python train.py --num_hidden_layers=11 --hidden_size=160 --num_attention_heads=4 --num_key_value_heads=4 --head_dim=64 --intermediate_size=448 --vocab_size=8192 --hidden_act="swiglu" --norm="rmsnorm" --norm_place="pre" --norm_eps=1e-05 --positions="rope" --rope_theta=10000.0 --rope_fraction=1.0 --qk_norm=false --attn_scale=0.125 --bias="qkv" --tie_word_embeddings=false --parallel_block=false --init="normal" --init_std_qkv=0.0304 --init_std_o=0.024 --init_std_up=0.0304 --init_std_down=0.0182 --optimizer="soap_variant" --learning_rate=0.006 --beta1=0.95 --beta2=0.98 --weight_decay=0.05 --lr_head=0.0104 --max_grad_norm=0.5 --warmup_steps=200 --schedule="wsd" --decay_fraction=0.828 --decay_shape="linear" --final_lr_fraction=0.0 --batch_tokens=32768 --max_seq_len=512 --doc_mask=true --z_loss=1e-05 --train_tokens=112000000 --max_steps=3418 --dataset="wikipedia_en"
Each number is 128 + 32 x the weight over its row's rms, rounded and kept within 0 to 255. Layers, rows and columns count from 0. Numbers have three digits each. The size before them is the row's rms in percent of the matrix's.

# layer 2 MLP gate, 448x160, rms 0.172, rows 303-332, columns 0-159
109:133090112104073154168136106124143104126117101164103101160141173177127075137113092074147137130092137060159116173202137108137179148149132056219114148146112148119104139103126109104135050112114097132081134064121108141108105143100084142130115108165072200149145122143158111199118169138168135065096166069150139170142128141090093138164142144141116149128105126170109170099161129177157095065130184119130104103104115141129154107175117132146161139149077103111111122079145199077090126156176147
096:143110132123102132095109093153110102101135135155135094119161109070188187160133093087154064100114158093170207165125203146139113125122102093143169081095110113067197146125133112101179143089166166136169135070174201144120140089071142125168111102110117153149110126072142109114159125116170115094059131092078125123112131158154145144133091167134120135159149115139133136162174075096122091112165125122149091130156090122140132170132077157142141120084126096160075100072156214172143109123180157
098:084079076118179197130129127192100110139153066144158119106146195118118117152153118119150127092132099111141083133154148147124146105095130133096121120135133148156144054087152156176159103120129055114106141130113105213108123082128082130147163063100131084194121166133119140127125135114143152132115197121068076131068157118123164153120107123179135138172184107111098088119137120150071124119186166191169130113192115107102130183092159131115095080184174145134148176124127169137123113157068130
074:128137109173100102083125180137132139131159098059158138095149128138101149111109105190144127121106161076160166201103155153164169110155122149137099129098149182078113102058161128143102113125114124157088157109169105129107165135148147160075109119100161199178178150164120127076099158112087198136152139071135121042159117140154086110148156094120150160108126122138097155136198147115099202088208168142130110127101152188144147101141124133133158127105115039123107113140093141100072141127144156
096:150084088086133107108130143144139149147145085115095140093155094123122080139093122120135168148102157166141123120202131116089138118125095127079141134083121171116118111117149103099122206172144148138116110118173121132080127229149076143139116210101103146109129131096150108160130132206058164183200106121173066118177100098166146066081090144101152153141098121081120098159082132188128133076087130134141140162092122081195092114100111070140167155129124131088134151116106114080095121140115102
090:083193145157147145135118134128115084114097109181118083191147106141089154181112136092112131093113122096093160144150138136135152106085133179089181172187123166186087159165160091137198141134108096116094072067160153159173119126142101149114165102168101178125128114097144176132164103156126123157127058189118154137129133149104111055142187103068106124138087059128161147144111180082117116091173108113158095087137091156128156107109057147152130127098115128147080094169078134121149131108101092
106:153145171090080106113176121132120171076124097117204123133184092128138074161170167123076124114109116098131118125125142126150128103130164102133089133103077122127095113115113213111122125095098151125068095170176138162184117100181096130123137188148101106066153123057138137139138131160116153151109095199156099160130107148106120137144137142135183088110164138124167113066092147161135117093109187150119142183064140037155181119102074068130126189123141144128101101110184095117103152106130099
111:168171055105102124154138153132109132084150130219096097185147137156127074089121115137115137140148153153142105138116167171140112179105082096143147123194164147166096184154121124147129151109173175124122081117072137124106117127169110161153077093167133140085165112128075164158153107137089133117168105122077094134155087209181128159142153098141071165097178147151102126182131107108141162181125124173134114170088125100096136146145136051124086172114128093156137207144111141124112100191116093
105:131141114085110095181090142088141113104066167099196109145146117140097162144171094111105151126110121115125168152052136133148096126169154062089147134109094077137179064150148116170132147162111065127154129122131108144109182157153105118126157116152125164154142172119096179077058139107093169123179144166103107174158143085171107102176145150134139104072126099136125168172132118111114130085178104097119109135132123061181126164084135131191120171145117052109067132205104136143132085090136135
098:085094138113114152091099115112126113180160156135150127117103081159124150098091168115139101120140112145099137120107060115222181125155105097099089122177102143126139204111148137165183170167165073146101103181162119125099158169120083112135088120201143142148133109116075157206091133117193151100169112109129144122148088136138123150122104139087145120085181142100121138080175124125127136136188049164159117094153134152189134061133185090082124121128154095150095193097110112086124096125151123
091:102086094128124136145114155172105174116171145196087116141138111109143083097140145110119104110140115130116076096139168153164183201177166136082158093178127150120116113087119147090113196064107112139137153198143137106132058088092120154085129129178111089110115163200068123159123090114124136082115106155109077094114136097174165082125190077057096094154092116082120166145169092165114144147177099141141161078102122126157166111120113132172156131146145092117125127158179127087144074104143148
097:158101124119138150160145114144145138134084121150162145171149145127094094151167117154146180145144102124125139082123109151155135125150163125189137110138069122125132143198195100102128107108129071091110151091117133098125163132145153153146105143065111125185116112115151133096130142100120046166122150180159097190142108072142244136142101123104115126060108150136153085170134138161154152171124074172112082069065143151094086103104132104109146048084087161122130087157160157089128103132167058
099:067116117069119103179145152120121165095118137161140163221144179174131140075113119156158171127125144141088129138109103128140112123155167097150109089068132080198112161104117139130143089123104154141158058134108131146136090128118088175137142121117090091109171105071144164125163105117082174158112207142146123148109189098152091162155111129152139181163144151123141114102124173050129073127122128133152102086110188128163138142102122128108088139019099131157180116139171063121118140118182133
102:133139113180114157107096097084153148199112140132118113154169118084086096096116130176116105113121074179119136134144099092154189140138103088130073045115142137071149163115191114107158118074120125142195126088097124128078145160127140120160124176146099122094133085167106106112161092134119094080157148087114130207180157082103135118175097177122114136165102076100125102052162115150140141172118097164104100117151137127124116146130133170105112126187109127153132168081124098103091206042114101
114:095121155080089139113184083125121107146106113062122076145121136129150179155178085123140074176133096134176090107162129179096040118064102138119140066131177079130073101097102138136143157118127093186097123118148143154131075090101101152197072175167155158179157159126077136102154133086126126105133132182127105125116133167096100147125117139166121157121173083105114103107141113124147047141122143176157156105145177141143073122093145155129141154147165167081132175120104133164111131198170154
094:102171132195161099105147089147164108100085132160117174089139147071120110128132115132130201137158131109099161156097206174116146121168158125101132149121124113125124143191128175107142163145160142192131121180129057105165162124094101147094097135106084118101138103163164132120176130197131079096112113107095088106111129146175172153137112051142163118122163155091170185123130089173101141100147122068089147118086137105051144101164133161117065155117062115134162114100166183146171124172125150
106:134133092168188132057160097084134137132137110108182115116167124108061178083121106189091108068125101144131128181127151122120131186168160129161120058076094193176133128108134118126164129098135144115111164094175099099133099091105125133174142081118151114089133117127114149134112102129129160110150099092140122140111110200112116199153093137050139183166115144062129108116120119148164109178182082115131173080145135115104158120105126160102139100138090165073067122148157080099046087128125128
090:143155089112113145101138098093191130110131093099129132121150091080127130068073164090124153119119076074062089118046143147126126127154145171090141074204173117105107112142156131138187111119177170132097082140135125136125071156114101131155148145143145187123122141124106178135109099155127150094115071096116082088118111166092115122126116149070154136166058164129113105151146169118149055131116165138127123091091042105114125091135156082179161157129176090087115093195161159105155150099168125
094:110155168112138093122140109188119135162151154189143100155119128156146159146145112124118086163100132057167106147139176163128089185118153172136128148184160119043087176062162135121142142092190166203112125112162154169230132152115139121094143155127123125180127113138165067125167109079147152146145102112149180115145124136132177169106177163138195117113118106153092103119120117100119103131108149147140069078095124110065097132112128168182169136159175105104162146108169135085086113124126170
097:125125161157173136148110088088141128172120131084174075180123143169097124226123087103141153203096134137189113123160176085106130165113120142098122161111173144073091132154103103136083125137079118110155196164106105092128164156082121102090175135118154140148168177120147087132180139036127122114164148131156142154125185109138119150097131135131154105122128114163180163151070194119144116110075148108114104159117182149166112177098103159138154155131123146173112167193140117143136154071070111
088:109123044144127042140137144102136156142086125172124142124113090098108095078177092080130150112121121176190156169092135126131114083139134170127143103121170125137054076114193147106105127139138145126099136116121147154111090165130147121133119187122126161158100191127143142154068064107139052148198057147091160141152193112111106128144084095111197111126137180087146104133147132142116143102132154124113169183119171093124119135110142146129167154124123181113145125134079078159060144077169168
088:118115063119090187156093099135116136139136106112145150140151114109136169093195174170125199182128099150159173073143143106136108155101097115159097161107126102127108131127054129107151173167139157157108184091112100127145152056161098095121104125114088094134113126152142137126131111139123179113068125089204147152145170161128144161137112065129232112176168177079139132126141121096135131135096144130108202133112130105179142161157120122137140109182164128143064123118145090129136094138154025
109:169101121130153116121123171053144124082144080186128161128098110128145130133186151130106119131152115107125118138074083150156070076084129145121131163154118183149135061101118142094123172101164123188083112141145106148126187084102094080079083093100150119132149123090125125150035155154110146154137089162117096119081154137081088122132134085127081107089177097137142159142107218111120092086124205086086129146111173149077170061131112106091172128122115116114145153081095088141115132161116159
087:128167159113155152124131123090110135148092148152112142077213070179111140136131135108097117130122094122090154152168129135120108189167139182119086116112118181108163103100166088182129060123103073117113140114132196103068152113182180156150085101101149090138128110156128165134128181126137191143138068115137116108102070171136105085130159128113096120104145193132042105122121165124157160144122108147046101101091172131136147133093111124164101160197143131158108103140190059141083127104158135
092:149160125140180171154138159053108114154119142171086106160162128173076131163088045114059134162119127097129192066097062096140153122159088180101103137149161128133152140120156125147130160120138124119093086142154109119117155154157179105183073156129084145088176060147153100105123156161081070147145100144137118160064115140119138086108114089170194169088115112135133145140169094120188126170154146150093155143117106117120130091085093124064131103144141127172142105097122147087206104144105132
090:142078139100081138172103130150184086135147165178134073175193152108135118126178088151112128147121145169137126128153129173109064090100117108092105097116083104079121151114144081131096061150066110096100169117131192093152144146136071201135071097150170114150070168174118154138110115073135124124155142065108151139146107096112102176109155157160138157150129091119182162095117154095151156166154072113085127139141122145163068129128157181098137190150164099145107129165130171161164130097081112
099:131146177095139098128143131135085159098196083101061150121108149119158134106177121110154147172124106120136180157078158153159114146107097134121110110109116156156120144108109220113054095094189114171103089183168189171150136101150115099140105139156177128107114102131156141147105125181091154135111137162103105169151131114105156138110104174121106067084146159116148139091070165118093151181118116123102115126115103105193099128169097124102215106143096181140137111119150093109115104031198165
098:165135116152175152150151172165180151092152070071187119143101155149157119093106106107154151119173111093096058149052136135103189111138118144146076132153089101122127123101089110109042115129136126090136104105127147132156147096148143120174122129125161146174108076077098096106103127053143148126140155175056098133137150091113112104189073053136210096188125116137187125128161146135140148124178128177160119126130149155119103174178149108118101124124113101156131154101148171094149176134180118
087:163128107067131126069087114137111095154131107139170175168097095061148141139146086132105166104155181116116093158197142147122175148123158166140137098141122080149131097084151181129155117113160126096103134163208080188065167169119116097097139187128173160103192126132174109108121150073123146068127146160143147139137155084086120144145104110099139122126167095137109123133126160190086145145132104143140170186135179099117125169168120092172121131102089089134096076047127150180116137102088174
095:151157156152165104152068143105131067105165148156124138118121190113156172128122130142170115167113160126173148152113103173141116111089174182137111090122122131132162175075081086132128147103108142111101121071125141147104170115100161128145116206164095119115154103105108123167132125162095171103144160112130057105128154121107158122082078146108077153092122068079087163151160115091122093160152178161103033072184151183124160186140139159100120186131199139108159131124138121081121107092120064
# layer 2 MLP up, 448x160, rms 0.17, rows 303-331, columns 0-159
100:120085051116135133143133133162144135155077069117112119146100064205121156152049190127082139169187145112167087145126140091099098124071113153111122141146132134084160149100097082114120107077120127151093130065087124127144082100119109144152126100114113100172084145098123133132104127136176066083127114087151139098167183138116104094148092163205136137173109084118167150159119129143084181091152107106106157119095097060114140165107087151136063183148146078104161138081157107099173105147135131
091:089132172131126112135095086154080164120171102079146138176112149146112122164129124096122096090107069144138142125129080111117109138087161165102110121095174187196102172125180105140069057132091082124084114081086108099144101143122111146143148141136115092109162137204144143108108146112151133127125148166140105204050091096165142155120097140091118130172170129042098132161091102155114141159144156144070116142092139135087152150123087115077156119069119157107135072171106081131133188080079096
101:134151143130111027130122130114146113121137158121158141159143163129190152149139118116115100146096090126074140147140146100107151135126112073100105060114119078093117177141160185169134094102121141071155175125124173095083136164106064104146140104058080124113054093089109197097144130075136130075135117150146130158146118158076090175123079165159115122125111095131151089027086158173080135099148125102193133119182104091110099118101140164065099107143117133160128114134134180092130111157133118
086:170136150121168095142161081114233129101144169120163160114119081109105164117120138139080179141192146147131058068103088140100099114137153165133128149122095139056156089188144139168152096083124131112120108148115158136063116132076155134102169142108135116081142116135108130159111149109116115125187084154151137169136087065122094121061150110112139127116068128101169142177085145137135064099119137162084139063118117095146191100152200120067157084096149174145132121096149134121140131156134079
092:158097101129156118113144133130109111162112103125122047109109147116073094101107110105094098090137152059185153139094140148086143199119100165088124075157102108137128093160084081094128118128084068153119117157187198088108163053165146145159114153119115167135119126120080141208085111106172123105121069194099126178142139100128159163150154109094158126139114148160103122160115133127088074144136078119130158114154094139205124173175137149179113137152086132160137131142150124117100121107183047
092:126162121198112138162132105130204141137094093145100104173098142117137139165119073091131099141099130118086121162084124138163122100066074095140142166147122152169125179220155054162225132131117139082152127022175118134115162134163090141097124167153130153107112131137106163101122145190143129139124118151093090143125154142124085127167146100151086109146107075147192143150101153100111136080170080091162092077083139172112164116076079151158141116123133172156105129132126155139135093108105104
095:138151111109090114080137113107166065136133135165072060146164142146131225150143160102175131137149145133135109159143089129166084115130137194125088160098148156127155136081133083069151122139118147140186154143118158109108110126082150087154110054099169162180176151155134168108157110104112091149130130141100122168154098122145104104096042085098111151119103119128150113146173112138076127096112163162106149144178089172144118138208175184125171132145096062128101102162153161115181111183156096
098:106060150132117151074122139118132139184150121067110158143065163126134145125137149131111190085122093063098176160123061126080166126178096133125073115098154082093147122098158075083154106098111117116131166190155106073074170126087144118170160163077097053104097086102184103149148125107138145114089100173148098123128131110100133139131162150123127135115164112123144138173100151169114118118132147120117139118033087129112081132151091132135136165122080162162104116121056116105124133032160126
101:138178097071175117147118145131127168124090173112190101156160115164173126094147102116092149147134147171136168130099127146141099124117138109119138147111092083093181109160191119130164127136097045143137122145142137130083156176158143167092145150203103060172129168074089122074094127142115122119157112188092160114152132137154123128163119140071147071142116139166165171103123071174077174130155111080129093129137141115164186132110199137211134169116122072097056147165138143127119135096154149
098:118183124182163111127159108161118186105107124133091177155178146084129142143089101142124146110144072140120079110147208180087102146073184120113160104083120115129137064109163125087074105105104181175133121075131148140112102122142158120128154097116142151105110178146143123083127086138095138104060157119101100133082121125170165108143172096175153097178088106147110135151072108163126095135142188143089157164118107072064096115154146153202145049103135086069119116140118190139130142153147132
084:106057123160114104134097118198132094105081104157154132139069128140124117192127119131142144119088086118199078133108130107181162160093123159151113151099083127066163094107161168102128150127180138129136121154084174133109095156172167189164118138115162097162137189175114081119153122137112147099156115168117133111170177090143092085096179099133104132176128164131160167143129130134086151134143115107113092087109090059089112195102091111129127186137052109143167161131124163156123059097119190
095:132126152148088154125096209136154137176106183134111158127134150131131077129111130137147114149131156124127076147106107167135141105163169051134139130079130142133167139115192165212166147158132171127083143134127125076114181078109104152183166170126130090149127116131110087092080128146084154102113108155130115130112046092158105161144130144213109139105145112118081146142080087094130143113156122154109115148108165140173146041100097114135127154109173138086161168171107156080054093154176060
093:110092137198122169167197093087095179117122116140104154177132130124124088142117071137127111160107133125151081111158148090142097118128153159152136138112141120163157117087125180115097114124089162067133053104090058101159112122085117176121153121144144129111157130115200151073138102096110167175158180166114108171159170117139119198071121155152111146116169135123143156111088122116090078108118116124116154150120105067113155158080050139085151134140192158069104117132129123036160165119113175
096:127134118142144139114130121156191171143125123150113116106080098133144157122174105112106179125103149108064113180077175150126107102108173127144169196187095134076141156091123079130094141093135111127116132123067103108120117195124115157194073159142100117128080137104133160078124117113136130120088109145141060088123102145115137061116164064104117107112156096102106120149165157166068129147191109187178132147092119112182118198173085050115161154136133117133147070092096170160136098184145140
106:125142171096085147114145085179135100138097131073157075123132125104130170169151085164100066172151091156137096088157122161087051086051131141105128088141149085124104122102132117084137102126154131217108116115143091180135093091084077166184072170139127154170142152115088091113112106092140156116126157148087077118129125165093131161113141135181123145093141111126122123118150165107156055135123127152137101085147167156139066111079114084106136135157165221085113143108078124150112145182149141
088:166174134165107109089166161171136145125110114121139109125152149101150106097065110137154201170153119104091155135143175146141101119112126115087122164131176120117111161175114158089130155077146128176141117141107106121168158112050095121065088173166114122079131079127191113172176066145103094121162132082073066128144121134134201131165109083118154147126171173091118105134117082128111138101142101098071097073130132108090160116148111145110113068139071146143122103089102186159182087184096178
111:134121142170078133074138073084168156132140061070143133133139174166105169119096169124109120103168145075119138180124085112082158109124161217163062069160160163145171128107146108130134069131112159112098155095152107100078110111130154120082135115094146168115076165110110122175127100148169134090128142190179138163131136160115098097165127206152126158090085105161104144120104116112176146127135154153141117157035141123105102190138125185176192125123138153116117151175128093104105146107117128
094:111160216141140114127172126168202172215083102176169158162143097162101158123144088112145145164122102196161171104172161134191134082167145085075119142101083130125108183130118106110091115151135128123123186124031114135114128137168164119159087162122133078122138135119077117152130150141103095152121156089073122137163174081149139134115130094135149086150161080146163183095098144126075194147138166100123130127150137074132108115158136095102121147129129134149157136102108117053121149144121193
093:119149091157143155099083086127146094118159075115137115117073110127206085157109153136138103064203185113136165132130081112129208125152088107131130149126117170180131089145095120144163127115075101079135118118117135113094107151081119078195113110127118142068131096123148148139135146166142127146115152088174108106116147174132086136146120109183078156186105198137130138164111132157117151170085099085167133166113165130141137104119071121074136152163105075095139148132022104110100124051115118
098:172181085097166126057138152122167139079134107161148124099116119093164116057114148099164165062130093174065117060133158151159144141176117098161135167107157094204157200134094135140064085111135090157099090111180172101173107114167131113149096127134174086093137105151144153163103142140110156124148144110114093129123096214158141116146146117138114152166152165126129111111168097124108160145148103175126087084089101108118136128178119143157138168122106155079134107082081116128089057147194126
101:147124122148128144152166140170089159136131137168156130109140046150188135052208132142116102152132123140137161105098122187111070174100150122051078100123162134133101046055125179129138088060091090121115104141170139107119107092121161179127078114156089143131170166156188079135103108123139191134148162145138089161106110148127096153120083173160138122115121159151093184144137157143163105152141153123113122098094162132101119187111132109155105202144133074160139140133114170154156087133184136
088:104115130116116130141183138092098105093175157116094106077144130154128130150127166104115155082102108103124182097114136135148133182045153180171164092116148117101124081077068065090135145143120126194121141109065119135154107115154081163184128129119101071046129133150155136172122134131143164153145101073153169130104166155114117146129096151175192115147069156094094198129157195121123121114072132125102117166114091093126120174124119121107140136163102136102113092161104174170050085109122066
105:070095113098098193170109146119159133136116127128119169083159100097148064143146154115080154147090137097169136163119091181104118080099163090066077100083122143146093094152080155065095119117167178100123171136102145127158087156113069121096066165146105129088090132177087111121124104132145123124170096155157084088197114095142151176123130088100109099165147172106100110073126086101109082091109186142061113101114114165150129141126172162149162071107148148105183155114173116129108136118179122
088:171155139183091126136135156123160139160191124119102168151103197114120122074097140143143188146071091155143099149139125098130111113100140089096170102125130091138070177191099123037117113135155159137102138067098108163183113147109106139093165130092145139133074143185192098173202092147148142092128134134133156158159179095180091118089094077087120093064139143114159139087112140110138174160095114148163183143118128160186136175089131127120130086091142093162157113160153172135128156146097125
098:119141092121176184103130189098137070194107104129074081156132143180148177126131088151089110159083166122112132123130139099171153127121144131070111140131174160102154140174143134196179118069090129128136106098119142143121099101132151117129121142127123147061133096156103157143147120167021106126116153122089122138098055163089159119132159148139102155126120097142126065125148166077141090187141130166094115132176116155122184097089132114065116163175136087175106135098113201090159098148119064
091:061111149105125104151107099192175175075130123172142152137082136103180157098141111162096131120150135140140121141111125156179076047120115087193143130138096109124141141118110128125070090165136135087090145156144157113106076080146106173169097139161161038155087158168130089122183095099115114127180169081091133128162121120149081172129147208185186111123102135140170161156148122107169146139153114095113173103160135156130121175053126137110107131137186137071134143123153154168168129133086116
096:052128157063094149126076120106144144108122141081108120148105145128121100141153115093146178148103102123106104164100114097142135154101086125121164144075082185140143146171090203095131073070178169163138110152132198143122100160100089152153082151102157119141091119130126141086091209180113135174150141156110124107089129156085106121199146165133104129091122150095125121114148096113141179128131100088116115186131070098157121121166125168131231146121131152128146176112163160124127131045169171
106:154077121110084117168111110126140108129071158143048113093115126051127129098200153139163150151101173186164159169160149094166086117095120139131140146158169120080127107171160124148177127092119136149095190112117097147094165123101070146160145056147049145105140140118090215119159186116117059131114138109155105140110141172135164127136157159142068158081117183085140160100052119122115154153129181097154102137172123121107136117105119084135138117138112178108102088152126139167098084130141145
089:179101140118101092112082157111131127161160129140203121157083089147171107115131076130178158123104145247119106133167145140074142131140093110153157154170083106119073148112115171103104106123153121100130114094126090156066132151130096123135087152104114123108183115096190151136078119116155075131065169124119100118144121173121106144143116096080127175059134156140157111083113131093046140169151124105137122148130190129100091139170129099142087128168098201165107088063128148092153130163114179
# layer 2 MLP down (transposed), 448x160, rms 0.156, rows 303-331, columns 0-159
109:188145157175093135154159153101111154155110054124082126199198139125170088132105142109166151122079095135154159073154137119140179143108125142183096119175156189143125142137125082167142095165162126146124138140115163119196202105131097189175100069176115118126130128135147095114103165151113148066067169159080097132092164084114141152153140106103084099147114157146070164133145115092118132148124186112150123070148149141091157156158184090111150124172115083087134122076142156066138113130143133
094:135128152164123160093126160105119124144124136098181115127150123099060171154113161140113142131148178137152124109110105161106183106134157201146189112121094173161106107112134148089193104172082155090167060064105126142154058101180092097123110112137120096119124077117180142137125105114122132119163196166111089093140176107083125050092150181156134109130102145182135111128167163125172086156153117128120123091136113189169122112067184145153144101168051118169113127150109152108108180156070138
102:138160122121144134173136130127172123178091113153104094147170110122135117114172016104156148143105124158066073155062114157115131210179160111128088184098150165124120098168130094112049152081146117114130173085133132131133128162123149092157133087077127148117201125108130104093122085091112127160118123069099132131129141155141154111084080108120087180097151140179172116094120104146104098156103109133173139167157163160093120140150135137101117145171064121171109175076184130088145200127101106
094:126145155159126147136160083059155151122128110087182142174090065112104111054097085196112176155116139104122140113111175141110124115129122114102150156141191105088067094152193187142149108131157086139168178129107111107112114081122110115147174205113199110083154127124171142153124066112113127123145118128153101133136121115111092105152108046096117126103127140148123084157114101074089127084116110198119118077157093179074119112129146160089114112118077100169123153206137136105132169158170138
099:149109151138137136132044136125157095138133171146144034123164171152128126105139079145142143117133142111184114117154124151132147164100169151134102172162106126146087126143159102152108051153066167136137121202194112079122111145235150105108172113170091161181104137165123169158148180073119107139101117157129151158113158119122156160160144118124114066160139112141142132106102197054132123150115127085170163097141170128119143105141126161113127140065112167090123066105142148194182117102101117
100:125114163104133125077130189109083149142068088134130092125179110169150159077108147142125113114132105131136160089145124117095089138183132138186110174077225198096145140097144094116182133132141146151127153158105092074136070052081132151118117166104137153116156148097100142114080082116112124105154166134164114110100129133144143155083068148143151107145143147127099123114172124177133152171171115158122121173190111130101204103180050134111107131183176108127117102102195113086121133098138184
104:082140168120079072124114139064128139085127117146103152150101104129151139153108136125174166128190166180142086094121106118138086074132175160144120139031145110090178082118147106133149144141120177127146125154159128120147079155180093092115142098144065127087184096128134098071121127126088098161114164095163102079167106156122099120129146123112146135173145142099088099127162087091126081163176162081137122131155072102193200144160113169163160101079173117162132118168183173118131151164179099
102:133127152134184131106110147131114162086145045115127105093156127176190096174147106158117154063073175094108154136046143193124113130087095109113139104160152109162113151107145162149152078098114181098091152166118177086100112142161118163089098084193151094100121123118095124053119113101148111161125145060154084159120097135130167154088192105137118176150074165105114104112114091083138146075140110189127123100108196139140105116108177127133123182136107091108143176158145107160128098136106165
104:137086140142161142136100140114159159065130144222163161072111154155102158096108127120096135120171095166192164131129117201069079121181092137147107126165172089127177065169106135138108037137132074118050114162163140112106139117103096114120101139114109115139131121148145145145106118070121112117131139086132178144113136104107064102154131124122118124157116129148130118111183083109085149100122132134168183145170107101159118141181153137142069138146162076145094163125165063201106146098083179
103:133120115095078120183132136143121070135155196143101142117131140086109198071142120123116163114123155168118161168105125140082118146104181128043154158094129156129126141166132154146131102049158137098116158113141110154165072124171136114084120139173132109107165154138100052130125130135119072113105190093116179155126137128099119082153124115162108129137097090180148150099186020130132131079123118150059171147136177182151132181091144116114150073169116056135127109151121104115104139160116074
091:116063168176091202082131094087135123099131103116161115167166144154094125125131117118162154054090142097134189115169083105087169130087171124139108179113117105087164120095111166079135123093180091130144152185108060111118111103099093157129147079131153122109169101190211104148132167066132127099100204140147072123105173127123114111152134172087156120152177118123072114170113121140153129100180079124178093164116115130117137116150146131145115115116174094074196113105156137147125121168129116
098:078145069117147093134116105118200169072114137116160104163150085097123155115104163150118163102053102109142125137142182109116112164119064049148136139138139097144197127149059135102174167151149121134075113114135128075107116199129142076082079133145128172152097102089106103122197116151178104129178134132100138152159103107122149155176194162151100122131135088135170166210162106134123101171113092125144140091153136118145094121120099186101094135083106080170129086165131101159148155162149111
096:115135111082102081107126076112158120135111141149126104157135156143129117072163109121144155064120170128139131153123148105115172138166114074137189106074158158169086093106173068113150116121091137146139113129123102110075109127165140220120139152103159109165131092106132125101052112171017149108131091117145094120110161142150156145131123118092161085093142137126077138055095137099181113127151177192143051108156105139090102109125107175194123161119169116107151167155141110092200096098161125
098:163109120117127112153210070123112140182143104135184167128116121122136137165127132124094166123086112079150131142092168104138095168147091106126103099081152123177089106134136100144077099175110106144155138117146106128023130151113061183125147153026141141173161162103123101129108142118189135084124134116120115147124115187129181105078159049106138127138118121169144138172085097086096121130089124123140085121065190130141121177127159136151170164201091128158132126150062179113135114114148141
113:132143143134118123124128122086139139113104122129083145139118154131134070141147128176108147148070111164114084031138190160127080065112124099140125154085152122098169140102086110083101115088134171166079205115088133078191081153135105164094006186120119116087141115128144132142107118098132113110199120108086169148135130091104090135153178141091078094156090148084165113135116122101098165090093148138129153092134154137091120109143126111147129155034133099100124121131137068130071092132134130
100:102107145099141107177099116126161135111116151130086147212141138116112150158186139149129091117187155162116101139101048144173162128084161095131169090107124117096115108178144128100143154137148101088138156063082186095107192111118113083181157121145130113125187114139122083127132102108152160110107119135142056187108190086137127102121146116136068157088135153107097179161093172119129145194114131190133128154103085132081088194059168089135135118148108111115169115151168077159115142159096171
109:121145151164134066070110143138142153131128080087166071146175102109111137057123088175156133111154120114136113110133077129122125169151109077168167083109093154124187122119108199142108194087142183109122095181128109095164151153144121090114136109103095147104150072084194146053163156127122105126168102076158111090159105121074097093141105102108155164175106154168081110161074187140142148125076165113053135115145148114099119091143118105106151107122080170110097106176121146154103106155154170
099:114115163131126156128138133083137171147122152160169049115180102122142136092165149120151130069089128150096144082106152187115095100138191133139167163190115041108147131109134213111111114117098148095137130123127073156127151120064152192103115080159151168123090136128135054185083080187179159109144138110109064175087144108160109159112138127132133147184129099197111079146131131170129129122140099139173141105147132098124136114129146104141133159105173140108099121160143094169107135206091074
096:084117107134100091150169119107145108104103145101100164121148108212162152097161102166085096129142035101171093079119104102115184152159120175092206179172144150068127130135136177143174175114081126132140125074086061080135095103105145056146118092103081163113133151132143158125109164106109105136137125072111123068125133131102178067122110108094169072093072161138129098140137123115149123150137108096129117121163150162143122113115110056109091145152146099140164139134077134132062139107130184
098:140117110115156152115115188091108165119180079112161083140119099156103169131160161175098126139157055080100166071135144117080138164132100116142139131088048128122124138055108165171150095130153179121116142171152168127134162210145152096089121125093161129194145054130179089093085127143128148109116157081084128057122078115144174140143209131102132066106099115078137179081118094107120144136131121112184131162176089143105139119139120144135119108104179108093129156121157100148153170155139135
098:092109123167159165104140136094107160163114154155118169104120102153137123057133060129124149203072099138173155109118126088172135192099131066127134132165146142132137087090218132099103153189114114159166147059154134105080152105139079132138126135081145118139156188082120094172151145157135170117123136159191150129145106152181160102169117152116128193071091152161125143131157116146152085191106075097122088195110150115088121117139141086146101162164090111130174109119178133150172137168122131
097:149120035107157147141158127156103159168147120164091150153074134119132113205138153092122153114102107148100190138165145202135147125108131136146149131113147151138141135152110142180127131134179135156121120064110088099144121102145174147153104159095101144119172159114078120176096125121137168114086081136169156103186165061065091196105161067149142139126055170110126145088170124113142070113090176111101122118155129158198128127105115181070047152146152110108127149153119115161121104158187120
102:104139068104132113086132124124127153107214104156167083150121116160167111067106116152134174117178115113151098132130064136133107094091096072160163093091105169187107136143117089104149148111135106183129139146133124103110157164096091131127115149133111149179145078115121035116116121137073107112188130140156119177120124165156111118130143074151209148140105129086205084106071093124099088093136114109087106184151096116148096080133085071112068102113109110193112167165158111154160134107162143
093:184109134172127108172154097077167145184113080128101169125176126199120086119120121116153138113191171109147162023099114174111123128118118102120127160064090107177161129122153119186154083151142139077212156200123101066119139125136160147083120093117139098200129167121147156163162121078147112148171113100135127089112083099108115162145098120100165127090175100136137129119120167111095179103138157125156148118167143158130130124095116117174148143195144133152155132102080140153141196123135180
098:117139165160140126078137163140119087127157119099101141170142093175144143197151105152118122106144111152135155119124069097088134093111106143104116098102157079096202141103111131154098076085127074121163160150111183100099137129144113153157107110121132119144088125135170134102168157087159097168151173172164077132120109158119130171109146121156116080184192161166108127177086191068117163071139118104144173173090170130065151111084179199144170123114165210186145135131147121090159119092133086
093:103108113136125154114135130137152123035132155123124152122104132076124144083158230156086153103094124171172076151134104146218127097133147098151141111113148135121065125141145161143142189167110114088111163169109109120178092195104164114074159143159183103163151146125120126129115162151145143152078195129166159119152132128124167191108126165107079093124114114132117142119138111135118141058133110143191098165168153193126134080136163166106118111129152131073177146071154077074102112174164107
101:118174149105111105147161159061143106182158131109117121083116122133112123123095090110161084096108128110137147197122130168162091087117116143111094118178117115149105133072120136119091178112122077145175111126141138068221137161092152154095179162087139136080127135050072137172159140106089155120078135164026068148123182147159120121068153147124141152153154130165139089166128130139147148195144143167148148175114111166137061117171187134137101103122179130097156163134121135160099120132079130
107:099089124168175122138128155121119151097080126167117151094097160069101167138147112151172092101127164105120140160126123098138137099150087149094129190152140109164078111086096110149081179125165063170113114151127134131109136179097142135157163121151092098126145153158142164119098138108095072147154160079194117155126137140176091049116145173122150103064154057138141091144144155126182109096066102109220110166122041137067139162105123114112128122176128123110134145125121110208117068120151109
092:098097147123136115111175088137105171101158136149120157131155088134093113141140113191152182172070141097085136117154127155071111122091099068130106145150103135138199121143090118149090107052159153141131114111146147186142124158109132211146084160144098137115178104187109086121212120074164089132113144117137176138080156168148115115131103068145117157135120141121037100150143142141142134147088152158154127110041151139103092183141139050155079117132160124122137142170134167118118197103142133